python train.py --n_layer=10 --n_kv_head=1 --d_mlp=512 --norm="layernorm" --rope_base=4140.0 --rope_fraction=1.0 --attn_scale=0.177 --bias="none" --optimizer="ademamix" --beta1=0.9 --decay_shape="linear" --seq_len=1024 --doc_mask=true --train_tokens=107600000
Each number is 128 + 32 x the weight over its row's rms, rounded and kept within 0 to 255. Layers, rows and columns count from 0. Numbers have three digits each. The size before them is the row's rms in percent of the matrix's.

# layer 2 MLP up, 512x128, rms 0.0702, rows 233-339, columns 0-63
102:149134073124136058148137135205157139152146106149192097072103100146095083150159116111137108118165181193153185089100152145103138117186161140129171153174100160090089128136100139099101139188134126
084:180135093174125100081108092113120155165154153117110135105088188123153090156152120123119144119101098130134145119104159125131065159133071110211086157142068148093100123075141144132147087104102108
100:073114114148161127106135171131142137150110106116117145139117146136123131140114106106115135166100122122110147084111097164174182078106193146123184148128171158157120115124116133138104163226161096
116:103124109110141052103128107179144117102146041153145106119120067125110170068122128094136126215172147073123134134177133193081150123170121141130157190123113115155192108151098150130161132174113168
095:115106105115118095142109113136203111096165092080092158127115130090129134136128132081123085147193107144130113126172140128147095175148118190108070156113116044112194157179130051167106107163156110
100:132104139128108054087129119141093120079166104117117126157103127143112161120133168121121100143098100123048148185105125124150156146165192109140133169152205133093165124154144106130160070153161163
089:141134189179114171204104084140132172117139062112141100110139135074098136155107122080132064129162076131097076110121125095099072154132103187171172121137083167177139150121151159103096156103139110
099:061125075137150180166146149104119136210146139169147079128091090143112113135161089138115168076079119072132127147150122137164137091164092142111168169208150131089194144165161112127136095150129070
098:090099090106091106185101090145162097112110071100114078119116147125095154116075152145119153123125117139132107104135104123120114162072129158186123143164166085111165114156131152157157177151142113
100:144100150129163096106046110124145135148148105079096085074121135158113116084142120113095192157123092149147191180123115089115151108124108154071120115101156079076163116157187142130127139123161098
104:137142147134164145115140103132114114120192129107170071157136096114116176112139160174165123125179164131081144173135102133132115156176161132154122140131171095169179080133150137173153114107164151
116:142127130143141076097139137159128159145100092115099188194157081092118117141134061109129119097137061088081134108129101144142053125121148130161179101076107092122117109126180186177239162140180135
102:175127142149139073156074127168122104142205114175193140172117034089131131104151152155101171090155122153111148115141144143148131128091123110121086165129147142140134123191090107184175109119181164
101:139112141154136127113183065151135209126187163136104133093131100089074120072140104119135097079185176082118128123135105121108143145127157134119134117132145067131136129107122112127175125201110177
109:117115153121160133121098098115122155080111132092142163110102144147111138157148103152117167158089121147156128134116089119159149135117187137108147198151136096104133098050141166136123174169106093
101:112121161174142093171122116139178098141134116142147125083132076072135178128175075148147096140168144102124132183155055065145139127179123168087076109125163124116145082220148148099163124119155195
115:082077123165162124135159110112101126155118147110102124176082124158117190118081070111151112117155165123131146162129059193171108190136106140112179163090105152091165126149078184123126124114167167
109:066103163125154152131096153145118089184124142080108138135109138112101081170187153140074081099081090093154116109078111104106104205130115153230228129169128180084182091094124167172123137103150138
086:094124122137152089121158104143156096133153150126143158125087159082066172133140104121103111173127081145119160142108076147130106149121161144186097163134141108127158095154129182174152122178120125
108:077135146147187132106118064118114132168113094172178153130131085163151142150117141091092138141152130150119092107143089106189093134108161127143097132100086091139148133105104215145149089121091123
117:106141145123108115140151112181162158109157147144193104150153104163143173128118148110142060107124132137177120109081102123186160168112195145142119129196154124115161122130107166131127121142137081
133:109134172122122090152144144197137139124152081108104152117124111100126088059143160100157133137105127083085173137104133165157072188148083135181112169135081111150173100118132114187132101159148188
107:110107139134184142115147122166177117145138157147149156106149108131086098057110139130155100111167123129082145114166148196158118123118151177132070122137078118116156161132148124168131116119210177
096:158120072143113097145120109130152159066154104119025094161105178157099104120138100117119111121082132085120154090110123179149097158111141155189082125151169139132138162149149138111105152107141130
089:099147116135133092072075117097161170125167067152102125182108144122144133131064128152131078178096148131098209172118101198120106091132189118119170148139161153158165084123151114131100111112117108
103:122101089209162100150133066119136169108177154081132098092093060161092100136163069094094098130102147151157108169152132107152109132079143142199180077191157136157095097160113167106135147151112167
106:071117119155195092139107093135127118141119108091111090105099136192079141179143152131103147187088149187138122152151082156125119133085165130151105117134093114097131132120119160114124122161164127
089:039107124135142142109139093111142136159145104110158150126104115187059184110163102084170147123149120159135063144125118155157094132110109104084170091133150079093179084169212150171095168162127160
096:154062153126106147147079089151146131135151146118160090135071162135127147074116077098103099095100129142143171075139132101162115200185105143153156193077116099086099105100174125134095161127116133
109:098102162158108080101113161113152148097193161129095126190161101163113144133114107141088121072143106133159145087143049190110124109118165174134145149151143049104180105108140081083154168152137099
109:134093137155153126148085104118169094167131120175147162199142052088113122114171104077154083128119123134120114142158121061159113179151126153103074092138130121114146111111156152183178178135137116
090:095123066146130095107161154152142148127134100096089069147101137102088151123146101136192124165121133135129188155156093139133155113097151102149102123142116154152145157190162170173094128161109071
108:125143165115156101199098120150114138165173055079141124120087126125092123158156132112113085172098134142114110173083133079151127139130165100154198168145130155118129102155145113161145101185135112
103:106113150134116062154140140143191124172146084122148087108116157158163109139142158129151091132140141148107140138064098131070180159130129155166164185125112132116136108133176105141129101224124105
098:069110126135079126124151122199124164126175058109137122082081122172132162127116108090081108131082138116158111137158124159132151122100153160138145136181177080080172112179122142140106126129100171
093:155135112132195107112075113160167118140117146168115137127084097148102113107109135088147097134163124088079170086139144186123101110090143158122112092128143080114127090088102116176139166111200176
101:116126151179153135084075125171117176168129134185140107170093135111107152106126142090103106101180134131113183098184111155151122147135132212102135137120101139099125154143130123095129114102182187
104:141115109124134090081147143223102159154136153072079064144145102130109150166112108138089047124121135095167123150120086131112182194162177179123112083185160082081195131122157094127134121154144142
105:068149156153164098110086111132125128109128119134091156074159144164117179118141161138177124107177143103120154063072090163138145178106111161157119176120104166127127049101098131148135154114142101
096:093151150151145069160091151146148155151119106137122088128070162103113140134194101067150069078123096105128163130122130115141119161136160135131122192137133123171120172165132138093182175118173098
098:055112153137144147105126086115122133116100140155169146077075121177136114121141105130146090177103108173181151088173128111100117201127168143139069156146096137117125136090162165081164112155137139
097:142109120156111090112126128127146127149123052123075096097132201151075137104139151109110040103138088097127084147149089088135161186178187135141124139116141178125118150102153082132135108174131146
098:117119153156178102153140078145129120079120120171177134136040143079110132190166083117102142168125081097169132160181125111151113118122148100165110122162193127119100084186121173154112123122099113
108:136169116165142123136196108172116112130184110155093143086092035157137159123185113103164163143120149072136101168093150119190055144140126120135142115174103117131164080154126107115141150161125158
107:136091096111151105117159168161130179128160141094100064127111114121110146169198084145141124086092172163215088189094100111140083166106147143159111078125058139119117089090125130117111190136127123
096:114105160137158077112149213187192112099157090098147122108138111123169120124096143112092160151181094128138200103054130134172184141169190121160083157087139098141125110157099150118159140124162155
103:110123167139167089154162164097169149140154100120110081149135118107126106150150097110109170063116168160135091136057096168114142176217136131178128162049132065133133125129144133154133076117163127
089:100098115161156076130124104115114164139182127150144144101118108136095175103120096102140117128106146175070148121152158101111180125125205158116143122140124153122151136166240111084129138101160185
096:107139119134149129184141154141158085078147099195153113146137130121103126190075132105151165132117151175093123124078105129114108145120163190164125160108144023119196106099142118144144123169155118
087:121125164159148107114109181165111132126139128089215197117132086120131139065187068094135148098119111107102183148140103124174163175121153132143118110172212135139101131160133136170200124164136162
104:127141094122120156117100116146104139111125164149141074124115065120104121113136104145108105170108123136114208175150099144147063148175177137118158091154148073116123070111098175105097078134112121
110:048149157114098116173102105137175103133116125140156146103117094136116181150183060126113111159168132155150090189076094110147170167104124158121107075135136110121130086109136157121086128164118086
106:156134156149135146185156111130160080107119152150154120148153132104121145140135154093081140158147170091104131103113065184106139127149110133213082144062081153101121136114134170138085166131177121
093:133141111176171095171086173116162116108138069150091098102114127131152078109142166125118055153163076147085138088141097146124121104139123133147136197117111135085137146101108121126105119181147170
104:098093167159158142136148100184130144136161134137091089045101142135101116153162105119126138121150153116135067089120114107097148095147162175174159181213073129123124136140144117112130151162133114
107:108135099169144093160080112172181087121092019112104106119097114132123115125111111148200125122149125116093114133087145145105109127097118148134184124223067153122130110126134162108137122097150120
086:095116150140143143156122113143158094130153129161136131112126120167107107105074147186100144119116059146131173074118118105072069106146126133167121106091105118099166087142190144131182171102122089
092:160097130176162111096108126135151113138174133114154125181090093057106157172140090134095078099131186088061217171103098171135170113123172163105150119148139071138147130142152104148168147153178105
082:106137111170118116085114131115083168125103071157155094078100126179131094152113122157146164174085100150170078100153097136184090159141100134154138122155122165117119148064154137133138121133175159
104:175136113154159159174151079160130104129135162128153099141138095144109102117143131145095139185129129121139147136137133157132079106108094135161140127128103116126102071100105102159100136093154091
099:095093122124161114098127137130154157119113068085096140127158122133158143154075124081126142106088106139168087140164148131134118162149168122070145164107174118103196146152134145140158114154215164
087:138118145192138079065096136133083141161104074084134109061089185119114126158169077152189130099068089108078135067168118110180150114117129147102149150178184105122101148171130127112102140157138158
092:072105106121153154119124141119117167158163133143111120099065103093094137102133159121133070142114095151110086093085157138146108148090154119108191093117172163160146094108219108146109136139144196
096:105124140180142138133133109096164178122114128131094114091058161165108106198071133179125108063130144110204091098099095144144078143136087130131166141111084153151102148117089072156105128111128138
090:124147152139169133116126099160141158159105106128088160106132153117121189125138065180131141120041078107173209143107125118136120162137095197117141103144201084089193114125156122113168098131115141
098:148067124147140134109072112161159115113116098108080122077147136105080120094189115099150133093119137149126136130055163096081118123149071154177158168180056179111149159142193100110140070171107160
102:128100106142156154089108090151140155184192132088193110152133136091107105086199156110095079156128140091126170094088114135094212167131171136119170176175125153144103119121159082138141135173105097
107:124073181118144079110100119123096094096087135129190191089135138069125140156177096053135106181109147138085123131099094090101112197150136128142132111159163115072132104150166176163130116171140110
111:104133117141167159168144063155136109232119119110138060155099064152110142145132132111154084140188125142151093101156085116158164116130151120119147097104116139138112101163131100126136113150199127
103:116117158181123136126145098173090168159153190160143103098026149179153139125076067151083160105083127164166131105150116122162097101109200108146120103161135145115116164123159143151120150128122131
100:083130080131090118192118130112100135134132116101110170119120103090086112147128154158152066184135162139135176199141063132153139110132174121128066110081190118147135069164125113141103154181111087
102:156124113103100134130111138116149123168091081148093120055119147196116103090101109077145182113146157067181055150146092113111108132118166135129143135136088142140157071197161106166106165130200109
101:071115120128097168124125115126128113107138123179051059081077139143069082134148102170103134199096143122142113168153137171131151102109126141166128096152134125117152114208140134147147110182126099
102:127153110167108148137118070092120173203133090150146063074124145128060128077139091143157124180133096175129095170117088113123148099151102133120132114115128146149143153150103107138127092207145120
085:094099148130155083119175179129141111189140111145178150153137132118088165162118159117110124134106084129175128112129124135119050131100147188121188112118130071118169135179116135108128117153111161
089:166111122139164144111141135122110130089135158130145160127096117133119082138105171111094076174074117063073093163138114176150124158141152165151080120165121099111078094110115104085157113108166152
089:080138165160107104176081134107125129109139132100121117109100147161108117121166106127164124146105079116098094100167107095172152135088158111138140163202124139164117103193099209108105124128131162
105:113113110096177159109157103140146119150109108182113099126071157140126173085108165134178137119109120104139074151093131185121096154164169169111172126189138150102191071139163182135093139115183149
102:143103142149132067156097119149113152159146085110147148125072112076125154118166135102131133155203143098143158085101106077125158147141139180116088188057081078143129131147166147149122129138151110
106:089093143151096114177131132194102123125110136109119162103146154150079111208150112103095136143107141127137117121101130102135102170119147146126196145147089148133090083121140205142126113133145176
097:163086135125184092075139132148124167118064125126151055087116133121107127148084128111135136145114089100150126110098081090083107149141142168131154183154132164100092119137117105135187138101132112
093:150097169112132110173104092162194141110175071144102085143148146089107085088097103123125120160141124110145101089176151142126172126153166179097128150085040103135209127151129130149174142121167183
097:121150120146128148154177120109096073191151115140114058118147089181089167099142119134182147157154167106059089176120124154158096125109119150101104133183103135078121107170090153137167155092181132
111:096098126164150136132112126168161174164174143158130115071108109125121123131088131140212119177171187152144153124129118174153081138124118153139121155157111131125185110116163138149059140146140130
100:102131104161133099113092153122205074162105129137087116150086152163073206133113138083129159111141158104090126117176128122091108133124116143171137094109154116095165071191085131156148113103188101
115:127080159196172097158149118102141138148104085093133119113134135146140146127154112121118090145178131134101090172093087204133084125141123178116153194166117129096109097120074198142084154148147163
101:088128130114117144183134078160157163114143101160156051129116125137138094169182151143116117175084162165158149066134091110137156179112150151156105175109066133149161106104158138106141149137124147
105:079153106113150120163109113124133133102139094130131136160116146154082239133126148135146127132131155141066176148113095116153144116126176118195150141087091126123156104130129114147133104168132108
114:084141106127105077162140156168167200145115080173094089115133146163113136123108130074135166130118126110167094105158132136109109166089148169153099098118095127123120097147086119135134136136134128
105:122083080112153141134154094152163115124139114173159066165115105172084131083082149084099209145061153115147135095164140183100133149070095164085083172136127076101162140139137081155152110153146152
111:124089117124133058129124087128149131134130032136115114148130110166111112101172072094153115191116109143125117097155073112097148160162165108149168097086165130136112130137129249158138098207140155
097:037135103106144111152128178145136123133126101199124149076121142147139128127154131153094111076165136142154104126077123125114156173167196119190152066133171097139164084090196164105177151110158139
103:148163144113104172178074069148179091189084131122167162171157135119071172043122118156134114101172095055171126090098085130107150176151106137117154098131127175121193141115133117138150058171114100
101:123132154139146140117102129094144117179115146098121110196142134133122093123113081078092090060056067069119085157161153115220091112098165175160117146130129118090116090132109155171163102133103127
095:115136157168144167130129105091095178193096164111149100113122055128128180105114061100175085067125146162168098090148089118092134164106071160143169081142121102145136101160189149137105153184125120
102:091139089148123195090165188170117136210110115146178057094153089132142091119064172133160107102137072097110099119117124099114117153113136139146115120091136172126081104110117116143110124122123076
101:153110107134167156130113112114109120138188129131146140169100091078135118185107103145102120127119192113118152183177135115099165115105156135122099139105105129145147122153154080162134089157155123
118:149103081168110080127099141149131110159153134169113143189114092128114151112078090091112106081110090141135132107183147197164068083092130155120107080120096086101199105148121126164095136152201181
106:108139136150190061126121122149172082098130094116176179157159031083101122129111154080157153126160090092124151086119106128124148125146112100137119101119124149101132096138121133162137109179115146
093:104133156222132151162107060134163124131135125086094068110143130148058173170110123132093076089160128080124119122074071171139156168103138142165160153194123150112178091102151088141140158141164125
098:111127124121149148113141095108156171132167156141173149162092102063129107125157107111114124115119134089091127138136117170163139134116244127121086097136125104161067143079124129190201095138097083
104:121097075156109121095111090180180074144151143131088166083146139127104148106110122112172158103098115095178095089067136167095129122070171137164178092168095138132146099092096115159103140122191150
097:136148099121201145126110091151138099180124134145128144160114090104117142212110164109110067107112170097045143185089115149159093060088134102108136164183145037167147114117115108149128128151159107
090:158167093125189129148151164176113130171132123123153109104099127128131110210122073137144128136113102115106143086164093092140079158154128192152110131124145146128155113129096142092122172114194174
110:092088143172142161077127108127130127146109129111115078090096153117133137108125050153104150190114116145159103077170088137125142212145160172120114112159117120108170133162197130103136118162125137
108:049126090111117149089168098187121167157136134111127089157079111169100123090110095147122072110098066120167104093146141095098111138111108210138189107186098141075126098126138136097112082176128123
097:143135139129146124129113129152136092147105129130122159135138096131124118198145187136119176124153164104141134141057108166138098085111109104143121135096148110160119122103189108229116121132132059
# layer 2 MLP down (transposed), 512x128, rms 0.0444, rows 233-339, columns 0-63
092:132099103141187151116152110104082132105147181114127169154158144016139081135095172169137104142145085179186163143102088148159144140115103136107162136101079066117128141171103156150109089143080107
079:176089115064189154135158134143112162071096172107137123145200109118153108105157135130169171145130126062130121105187077104123136099133102174096156141191142103202176134108181110127069177149082108
099:142115130097060149139077139120140129173101137099154055089184096154181153098176106156126098117143187122148074112132109111147101168202152128130106113085103067113145068054138111136086153142084161
119:109126091156120129174089125147106146121159139153062179111154053111120103142106130098103120179151213138197121129127150139147111114148143119124156180142073107181139092110194143157157112103125202
078:194121136146147169115107090037167082115157100147097126122124125099168154128172101138139154150159151093166075133146116174129154088114150114119177117144098112133118154116099101176095129147139106
110:170101117089134179156071142061132109117176133113109109154110133082164095140169147107086120152154194098124087144148070132102174092175150098136102108125062097042111110168129116117126112089102125
077:084103091109107060121126127162111136143114102045193142147124127159157143091158152184104153100144091082148148135130183131157161144100125090186163140138137086116117113126132137117128170177095143
102:164116156102112099103136165104068096159123134122149088107104103116154135159132139177163066142102091121124158181119113134091079127146086153122163114136135152130140111124135147086160134141159110
105:092085159166108150142103091090120161124141181139154126103178079201154066087131091140103130116122160114102182125165138097174161116099085116124134130154094178124095133104135110119117067175092163
097:145091144169140078101151097111111105109092118110094109165058142171177142108089111207093095123112127172189077108142145147109197171137094089122138130113138138130122050062141104092103151062096066
108:136115125125165130147076175123130169162166123147115127151126111121143102142133131085113061092088186211137091088115181155057081089113084146106140134139137137121148093146138098110146154155094121
105:148102132143175068186103122142090161166116078108088159138124082085153123125121137119173176158159137205202116076097115086174081180139165159100141143136152130115141122138122130112140119105167167
090:141092119126073117154094166116135164127111063117134165148061151140124135167103073088092130146149194143153075096111136117194066131146115148068079086082130136159129143155197183154126089147133187
095:121118064102104086150138179142183116166131074117119142117203130121129120139064079120115096057069104088116181068168116151127148125142073120139100132102116145141202146180114109174098141094170118
094:176178127100119131066128171149116118094140167136134087080142098122167136123087128112167147086140210102154088110044179125140143185118093091104163147137135120155132044157132007171164086110145119
100:107171155112172119161108164109129169098138065100191115181181124171148125116098095098097097119129092144122065041126132115097175145109148080127119096171125169178148128112121081154081120124082114
112:097106136124131182112158126085146119116123119121169121057117106170152121119114142153137113100165085141139073140140085179179182098093142094180074080129139194119134126127095145065055119202119141
095:128148147119027142140124108150150080162069125130081125083159068137108094135133179145134112169156144161139134134112097142122140089143221114084127140138157157151110183128102197133161085178106077
111:084083128170188083173138062141214098161159094100103154111123131110052119148142109100118078127149096112140126109116084157151123106143171136166117137174120120088163079160144184138102115169131097
109:155103174078097118160112113091153074148086146109113146137133134134142158109153125150136117164073143119117155090137132139093135171095168150117144103192125158044134115107090075118114157125152100
115:100152145069146117125123159126142129116128154086116107092123179154138103080166134183114152144117140117118131128139116122163129157123057101081084172173155125105078108144096123086130130054086066
139:132158091113106127111104125191114153161144161147105167112120157120156107073108131118158143157114165147127134087132144145147082184153097108126137109114051103200143102103104140195185103144175212
107:147255123126113121118107164175119117141122106175139104094066159121156089111090115162180134135127121107093148148109109106112096136117072111145163107101085159235085148178133146171136112129163139
101:079150170150105140128052178125091090194116146147164118162141162112199097134111137127104106095112145129178111155126145103092115144173108130142129115141104080138162135141109109111119118109133081
081:123134117129172172138086127156124128123127167070168101118142095128167135132182127107133150135218093108188019136110114092134147182140114151117158107154120119123157175115150110140160142139111172
089:113098134201109058138118141145072101136099179099104088150102134147116150079125122115121089088105126173128181121118095152144124109099098148114135146072133124141105144163135103137108136064078114
119:161100146205149045171083115139133132139117123137099157116096116086084119115112120075139090193143157151140152113125139199189106085125135159139126185144173131067143088134134119192147161101130125
096:141121128143151156096149123145120124087111169111143118121110167115171145107117120184117108092132133109054109174148104174108132102154091213157133125151102121087096120096064118100121156083111145
095:152127115129138179138125146128106134124148140146171135164116131120068097131130180121117152124175130142155111125080147136127086085125136146121125159165113148135108104127093185128144080172128128
111:130109066184070134081078168154136131117190138149087143125090090143096165116089093132137159113153121113092117121085079118123158161084151160100073103103140100121128120067155165184119154068114137
111:169179153119154194103117099145122147120096177122173116153130119119173119138173122128103159106097122099148186130137123127100255155149113139126124148154129144177133182136097129131186107114158090
088:141122138197142175164107123116142106105153146075149192113108084069134095169155137112135171089089129162165073092105184134143146151191094148116130113117113078132128141097103096155159160177117154
099:089160074183109158131150105144098115143125154124150120080090132151122095135082138172148153146155074104141087086136090115145140098095132112086138089128142153142032175053150173168159136102159130
089:133111144166142119150164099104148100158149114108147102181127150071136122189173139118150066086156104093164165028135119161117177167170092133118103158131159161088128059107174111137172162117079136
094:058154099121183146142162119131129143108089175084200137174153113114141137107136150199104129137168087110148123164067150124112104085092134164205071175146084160140128146074164103064153146128127138
095:153235127093102138160135175100099125127130111132151176082172130121157117165106100181165172168075145118167169130084120036149115130156080145183139136159118137196106160115083122098096137136119128
109:173156058110150156161117177097058112060106142121151168091162149149123074105119186109103055144128150138190097175104180130155172061134140127142140203102104157133109104157126103116085099121095171
103:095137150138124137140106144074114178103128136072171161122139099154161057189141125150116144143104148070163131142117171113167090145147159088130153084142111107081099153148130120071154099129085157
087:136118131186099131169148103122167111080077117076108118130146098206154185109130170170154129135092050137187136184147134126092104146194177122135106134114142130102103129099115140092143141137154128
099:123101178155106155124187127118168140164146130134131124181187098058122147175119092171135180096165179131188187129109151159121135102112128149116092086110098110099101092139105099118120084146111125
094:154065147158053084105145080114093167101099111154107179092151132148115097146112117104130148115121108171152122105070157164182097160166151075154132120132117086168106114197102124129174127185111104
088:157132137169152163126130041109147147105162136128117177114138127082101116070080182051126123121163189117100146063086117123103164122100115131116153113154137161134123097167115102188143117144140136
106:128139112103095146115205104131142205148128085131184121110137138135142115086142129162179180155130155113141184122130145078167149125173138080126122154118127112160171131092186109165177161107120125
110:164138140104149088111098165147090102109086142127134170136128152124106108120179122110118140155117197134071162116157155158147164154096144112154103146111093131145089095160154167133080114141180240
114:139175145117074129106118113162133153164116159113115104116084101083155094165187138105217211143148118105134141135173104125129100116101131138104150144119186136158208175116113139147108096115174177
108:130169139094118153112153075087059145122116141067163116100142098159134156058134078140132137165091130083162092192162103101108129131110151185141127123148095168135127161099157170162132175110103139
104:111106135136077082131113116104144131174133141136134127178188176140089063103110113086069037139114140141154068117144139110139146135148120117092117108148185124151138089117101036138065115087118165
101:089187130163082139147129138137150085172164122110182098154158149179156138183185160132120134144134103140200142191099085126124047129112081108102128113210136151136111160107076156058192125147100117
104:089109143118131144103119061125173131142168083054144128143124069131146156140159155146135114171171073115077106102172154109173190112113085182102138078185126155139154108122090121139113135189099127
085:131120164117144134103141072149129152109148120123101120104117071137066164191139148068115128139138153141189089157130159092092083109139111123110166140115091104115153119140150132078098097137124105
108:111138066130174124092128095160114137108110147121100146121126120108139131123108200129140103146123126067160066156108167167129173055075127150160120121176132105159136154122154136134210148073084107
098:088120134119144089132154116170080120133101129117119141155162128113115135139157148164090106138080205118168158134149066184152120112156127103122189152046124090105116147155088185122123136068106078
100:134086133122101065113172150182073157088107170134120129113140150185155150164081129120059144113097176159139120135170120139140116163089096142156123190164084105061158103128126059076086119102151114
095:088083173119123147090106135100136171109085148086122129136081190099115168123084192134120153130104102139112173160061164135059145176134093171144117105171099151120114148142134095110116226171116075
109:149074141130104090120109144112137155105109151113134128165103128205084164168136136119097059098157140159196127148124131078104068160151080132080121130111104044093120138098147126095099104125086036
097:150083134137116133135050163155146100147120089135119117155185117169120149093119142093153155114184149137160128164206112137136112119103131111115102117101114127089170114122086158211103078112097107
099:124155149086151112105161153123141159172132106098129129079146151128145105177191101127173110125151169081116107125125143068189184133117101102129134152127144167184127144139133105126069104142135147
093:131224110101085139137109131102121165157059161102137155055168166194132085099141161155131094131127078117171145098095139113139104082090076127119113119139115206177149152142156124054122081094147182
073:133185108092085104152129172090166102089105133157150157126128113157113116137117133172124168162136151165136107081135193127124144156175078117128067133115205168149079142154157116124134110123074072
096:106183101020147139146103157146150099131142169132149172141171139064112109145124145086131131127151098146099111094107106133072084069151118199087126087157157159130136150123141114157146116145163115
099:115115124110119124153118157161152159123183175168094107120131077150113159123141094171147105108115090135142171155154114114154124165154036104190139163169057154076112097091101120147133100135140125
096:154088089139171156185127150105170136063161155135071181113128077167072113182091143076113161166146135111176085145142134103138096131135125111168170138089108153121111147122102118123080063130125084
090:128126179126127097153208086162098153111118125082126154097159134109148082129144061104129104120172133091136118161174100164127082124183136102090110119170164044128104136159125159087159155092103066
091:176125142105168138152204111123129150159113161125146047136170093131160200098158152100100129149114095116165132156162192145147104192076119118113092162177088083125131107143169173121164100165123099
094:091104119114165162175125217128130133138134194080109128140131132123104110077116158114123122166113171128136120115111096132141154146085136062121120217118066113117140155162115133132151105105095122
105:131090161110132132126144120125114146135098156140160138154105136145099157182127152147092125171174153108156166111103117111117125155028128124115159118128113138083149105141092114124134122125104054
106:121138132142100159120116139113143143094135141150083119113150117134131143092098076120156114121175147140094126086107157124133111111156182107102131128093146152154150135152182126165163147105188093
093:150091112124175117153134141133081163161139120115140193140139146118103109085124210145129137113160104091076126153006098138123171126113084115170163155141132136154111117140049084060130161103097147
107:120123113161122148135158109144107085090131107108112094058161059109177065067155137144137099155105109088115102178133082169140156094190187124147180098133107114106100142181168094158186130161163122
095:122136133079137101163101146099072115112137051125160194134185129142087101168182123109141083145080115137180120151098111124156104161130051111113081137126128137116157141085095161055157070134111177
102:195148108122148155111123109119146172142113196130105135102196101171099117143164170093145083180160128109184103125105098160136143126151060135128120104161103098129152169148168116163165077094073196
100:137110169193120126132127160152080109096199144208123146117141051106085143117163099176100117104175108137088170129098087110104133174104131120105050090147148136101100100149122145196170177184144102
106:114172145204116087138190101137159145114103172144153141140109111151165126113114116172061189126115059072151091138132122111131123182091134107122099117171076189110112130090092141126175142186117078
101:113196135092129120164141157129120082058142157111117168096142135163164138136147118122087079123044152116184133157166172147137114149084145121156104122154130163135187080106137113105131166050100123
104:147118146184093123104156144141156141156141127127116115117093134140176083103126097158162132113081083110059165145092146078134169084133105088137117111190121147124100092130075113136094121134100049
097:162094157128089150118086129157180143149147124157090140116160140094092171073107074122150151124171204142104132145084134109140121062130115091167147130146150111143190083140151085189056144183068108
091:137082113155130145116176173081166151125169110082140116135142099144127181164156101130150156087141164105134158159158178079164116086124176105121115139051080118120102158142151108141163095152093149
099:092179133192155077117099107122123096164120144155134101162150113126179096084165078109184112108177126165117129128168106155108128116140157101136080074121109160139091081112112167133117124177186123
096:090108146132066162132138136143153152106124176108148135173136040127091154156161111139123133128135147120172126132102159104150090167126126106119109090148130110169126087088097161096169109172081154
105:121159170130082087136150153131109144202118120072172176155205155140127169125167129191151150095082111154223161079118131114143085108111095142078075117204143122094144160042070106093136101096124117
083:095149148188149103087131136109117143107091125106130117191165107167116159139130146149098130047141138155151088079155183150094052148121086211092121125142082143120128186172096151095108106132125135
098:135116140086100140162157120152099104125105088128173148097089147133127107125167167142121124171153136105107157181114123119113117168120053146135125167181134076179125136072123118071071171155027133
086:059080157139124075097119102139101090163081149069159131187133157131137151175169128135061158068079132112174083106144094174106059146158143170182161067102167115156101173111104136096172110149060122
124:121170110163104137132107134170153091133142147179119175093109146122122150096146142148169100175119168097156113116096154136169110160114092117108159120119122103161133080124115158174177134044167190
103:164103124109093092173099066084136131159143086121120162107100156168128162162185119175132120060106072141125161093105120132155146111167140125116130058124131149175130173152170167120126117126199097
112:136127128110110110104158136093146161065140100141134125179071115148139214079096120092071132155155134180152166142115167111156148147095175136164181065171134155161145137038134144108124102160100094
100:060122195103168129086125122154177113144137115211107114112180118146096151146134093108120128086151210134090123187148148099151135071130107088130114081077166138178184099134126099207117157096106159
106:079140114079140128081145118076135176103159158145182098095107181141179087144173141136086116154167064146095137143103147103134153154111173171196107075143124136164131054091145154080151095152078101
112:121068124151126129116134161135114168187115137172135051159165140123096114103170159137141089111136146140114123149065101031060134094118061120061102135115155138146090156172104175131138120129086151
099:149085199153093146169134081154098127109124110073052149114127125135158146145132107185100054107149101130153128175141142154126094150155073154144148075081162139053070082146115151115173135174105068
100:135089132140146129135131156100096194167153085077171079179158132171097111075112150140085153146132148170124143101087072127119155110077120122139160094170127161095173099135178077120133111214085083
094:137067183167118129115127133087102114103109094110164131171189058158118175135124075122176178088158099135113125191123101134095061117106096130114107100135137192149116133106144194063114124140122156
089:141128131143071136128110122105078191085076121136121199157098090088126141136153124095090118114140125174174065122139160108082127183116140139144120173105120086077090098131082155134121066109130128
110:118002138162121121135103109100176108114126104157079124136176199113075116153138132114133151104082149123153164095100105199138095120133097117105139106076105119127149141103123170144109141193127138
092:130088141125109159109127214215129179113181161078090156062128156136115088108131155112103118182057170096123096167154137150156141127133141127103125142164130137098159197124078140117149114102166167
107:114114151106133101124125095063146144084168134157180110208129157115167130150147128124083123165121132141131169089060117094145092130166109129096090104201105141142096106056127150050129125122101161
097:096150161079098162124175185096097154125109069122181115099131119154098090147136184092180128145111172102134103128106129128131081128089041102123150114166092068141132136123136155118114128130086173
119:122109096133155123186175087061109131137159181154141156118126137153167166137109118157114104106138070099131105101125151138084155108068172125099086089105162171148114143131152175108117140109102115
125:101122120202159122147115117124165122068147161091123190114139114114096110167112132090138126169151119111201185082101136142171101108161188153150123165139087148166121097098158112169124158154128125
107:123080146185144080162122063145176129148156071098098148101099114092074111130149108117112114092134131101142087110118078166150149106112202182143073127176117119114151094181162101146141134151159108
096:129065140119130104123091166145130218179114134118120113174165137116103131141113070166153076138137118113112166128120107064214163063119096068149095112157146074130181105103117144134092102086125113
103:162097189140145101148078189150090134132122085135087128135147115145102149090126162161078120099091137114107170156170124095124089148177079119100138122221142118114135112078119152149143130077122058
089:107122099109118103142116146137117149119087133119166177127170117111111072096163180140147121154144173179215146095078070076105155150117139108145107146205114108078132151134145124044144123104084143
078:124032138144120160111129120103183163122115057103127093140130146138117122158094104101152095161145199151189132144143138126109150114172187109151138100134119140108159143174107091108118089224051154
099:122070137112108092132113107122131175132110132088065121164167090120119090118131138079082065105076040068131158113136086138143171146118137127088106128094171155139112106120070128095146166138105177
096:123144090144070193138139124164101138131139138105156151085141073142178133155144111117112155132134135135156214217105071102162087123099052124088134080200139158186102116089090123075163137146152114
098:137189116087102117120046187098143173125126062094134131098169079097149138116131127055166071151114151120164111143141085046158063134154136145051122164101153152141145165145116118075150107095122234